{"num_key_value_heads": 3, "head_dim": 32, "intermediate_size": 384, "hidden_act": "tanh_gelu", "norm": "layernorm", "rope_theta": 10000.0, "attn_scale": 0.177, "bias": "none", "init": "uniform", "beta1": 0.9, "train_tokens": 150800000}
Each number is 500 + 50 x the weight over its row's rms, rounded and kept within 0 to 999. Layers, rows and columns count from 0. Numbers have three digits each. The size before them is the row's rms in percent of the matrix's.

# down: layer 5 MLP down (transposed), 384x96, rms 0.0997, rows 298-323, columns 0-47
# up: layer 5 MLP up, 384x96, rms 0.116, rows 299-324, columns 0-47
down298 110:504485432476513573530573490517480409509513481514552439451487496523497507464516521543505432532508497524577613534405468526474539535530467531482472
up299 110:453422583527534448481422380435458436590466476569529538507492397489424396501540480488534534479552508436550570510427553513522529428476537569520577
down299 108:529467396554560504528451446495482520503471469547452516523528509582523558539473480502522544625416485487464461441461429513502462597407513447431564
up300 105:493461520520490501601485483523461384425546528530403439537527367363494482538507510519557493558545510532561535507559552497596480555488507514444575
down300 098:515485452460440453566526465532409466568493425434525478568451528493550638479453499449487549418490559520546479459512528527476460531546510483499494
up301 115:405482501558536536466463512483492517406560547467548477503534456424575501566490449456432439489526533546505574426580545487575512459427520570466573
down301 121:485392472497476553495426505469467458494491568650512547470594515610436403494496444458483433490481460484498527447531488496579503546530559514549455
up302 107:452509559527468457481539514517461517505442461570507615574608514434418438542547470477545462452451504505454495512506479530483509498503515501493509
down302 101:545482612487392513549544485531473522537617535492536522486479620487441485512471477483599515515532428599442487402470529401486518545595513533492477
up303 089:403460504538566500476464453465437556481400593474477551515477470517400583564526453428488514540534514572474518481504422515599585588535498515515543
down303 085:419538466497469514498531566599552449509541477484476569537540536597508415426447501514517482446562482532460504521587380522557511481453532566428473
up304 096:486535507521488500444507613478424444540516434547549560552557510565458488470495464491446531463522431540592544423469479436417465491495491559571400
down304 096:515647457367475474418562446536487503487491492545501442487457473468531549507565492510460466582520581523556439512639540391513467403498520500424451
up305 095:471489626500347529519541555574463507488532564514539487584518501505548573373461542542451541448431466547548535585416514504453507533452516543527464
down305 089:579500472499546472564496512466515493499479457487432485472517585570525382490529474518439474501440552559410536515497509547508503598527546439530593
up306 080:458514520560479541414484491573527543483551453505405540691527513487441586495524454558429422530423474542507553461566469544499482551505488501443444
down306 085:517433413509503530543491375499489421483429552552529419420501440490594471561481489567444515569415486587454430531529487484482493498527446518555454
up307 094:522469462516491542532449545564468391421529518500546481504528557393521454469510546544460537479484482544454525529510538524576474461368546628560438
down307 093:438500545522512475518526505514461614573552539472431503553446501415567595505553414493448532502479418493498365513468525526469529506462513494573594
up308 101:509512595496511527449483535391535455514522480485433526533567503532477479568558494526430652515420562444529504473473564496464491526503520562424495
down308 097:507561509443481439520514516478441514479449498521570479515424521444496518481523463479516545520477477472436542498499528469479524354477440512512522
up309 095:542437474482509494462419466582532478490555456490493555533476480551592545476534497581474561463475480593491552404436535511559527565439539527497478
down309 094:488507468487464463402536485507505491494515537481523504563424483469458459463425506474541552491558408484439445417459560590465490473547586420508483
up310 119:475470447506545490507443546422581539443459510571425542493471514437430488484563510476502527458480492568510513496517584484581533499477645521516521
down310 117:559536448517520462468499443568540517414481612507491450487513561551533463432471471461428470489466511527504524508482343487569509462528481553451490
up311 097:422538559526557377498536478525564541508561428517503487526476556451555421478510529424501515460502491443574461413513596442444556523464456482555588
down311 096:524480488543469600530494590511588592501462476491495509511495564483428570436576455590527520504481470545418469481492498488526481431579443409544491
up312 086:550506484495558367480472455572487498415513537457480551502523447555448511472594514590513518518461437588561518529369537412522467483483572518530437
down312 082:460401480433468537446534590468471552546503488513507508504498548456528513545485564444470512480561590492547533503612487604441515522506449440461530
up313 112:401579538422485421649486573463465542459592468568454468503532512543425559471512489462452593504476548444506523445507533463505562453486537548530546
down313 111:418362522532431419376444482455522568488461532570570494536512508501525437470509516508503509530475560459527411458537513574463493474547491466579513
up314 122:432541478516531407560497500478558588499525533462496532529535517445496449442540559471542553437567507453576571449513529534487519458500482538477498
down314 127:459480546470426420557549484530530454500534504482452529569502538465480491506508535471470496512490519514557546435548495460569482468409490506454455
up315 099:537523538547492466465375540515447582476525516514408569598555485511504442515549477515459463509460578435477512422518460545476540507451540512476521
down315 102:534619505484549493552456428519499468395524514427400473406488517534510499562509516488529495464560507572547513551544511538550498510452515556494493
up316 095:477549478455531402591460537479519411478447550490483449502535530483476531430541405541509462458480458485507485415448568397468450493402519566479529
down316 085:437551460532503502449508564473505519491519550630438446482535499451504517493459487503570462513468457554480488477527523442520518473565546586501526
up317 095:447440512501449519429479569441560506511475469492522440595521544499547556509549474512525401466493512496533523563521447482477550527369549517456457
down317 089:462519485539548435515596520513525561491462485542411432454505475392445455522463551452477513523528483519444481390577479508527451500629517580478472
up318 103:512555503529514511513364469455493594457497474529439522614594492544498538443578541475472413426474525462479501517501506501556508530435556528512527
down318 104:550560479471525518515450531477534461533453485485474565463534540485526547511521461524533504509453507613510502506509536497502533514504421508513562
up319 089:448573512459472540565512516536491505501472471571503550525594527394587477421512491475522522436545530527548481510547437463467500534500500458482607
down319 088:471460469543524477469469469472468479497463477515484359441424429550444552494533539506474448557445539553515629468411470534483539467519497478511474
up320 106:453484468490597405466456341426514501457473459420570522511563527500471520527525566505516541424493474594602531461522509473463520560520552554486487
down320 087:546564437524459508543483477442440558541429601399523454611524504373520499476530480476470458522544541524565482551504531496483552509450416490527536
up321 109:492481533523490528487471544436575576554470515518496442549531578548481492440538371544429500487445499506536538523447497471441577522419444506390492
down321 109:486380416501454543442530504547515465477452506542484533593499579427545515537508500516469472539536546551539545489418471522532490447455415445442517
up322 089:494427455474478512493536492450541545494530503520505496458519457386496457538473485481468516531544440520532568493541477474475493510510518659491440
down322 090:458515596545558439495471545551438472544481487457397530447490472545533561453465434453550483463410463523560467521557581504588569503553508425532484
up323 088:575507472500461484610506423415462501526523574534557489473548388515471428526470553562498504459460583488463467500476530363436536487463464550543488
down323 083:513506492474475539491539538522464433450548505491526527380489563507531545494462529611501505443569502469450528495443488506560454437594477494467495
up324 108:384525567486503516525497435559553509479491446427486490514570550405411404534610478565566523506466503568510549525467529523530503533401447459566533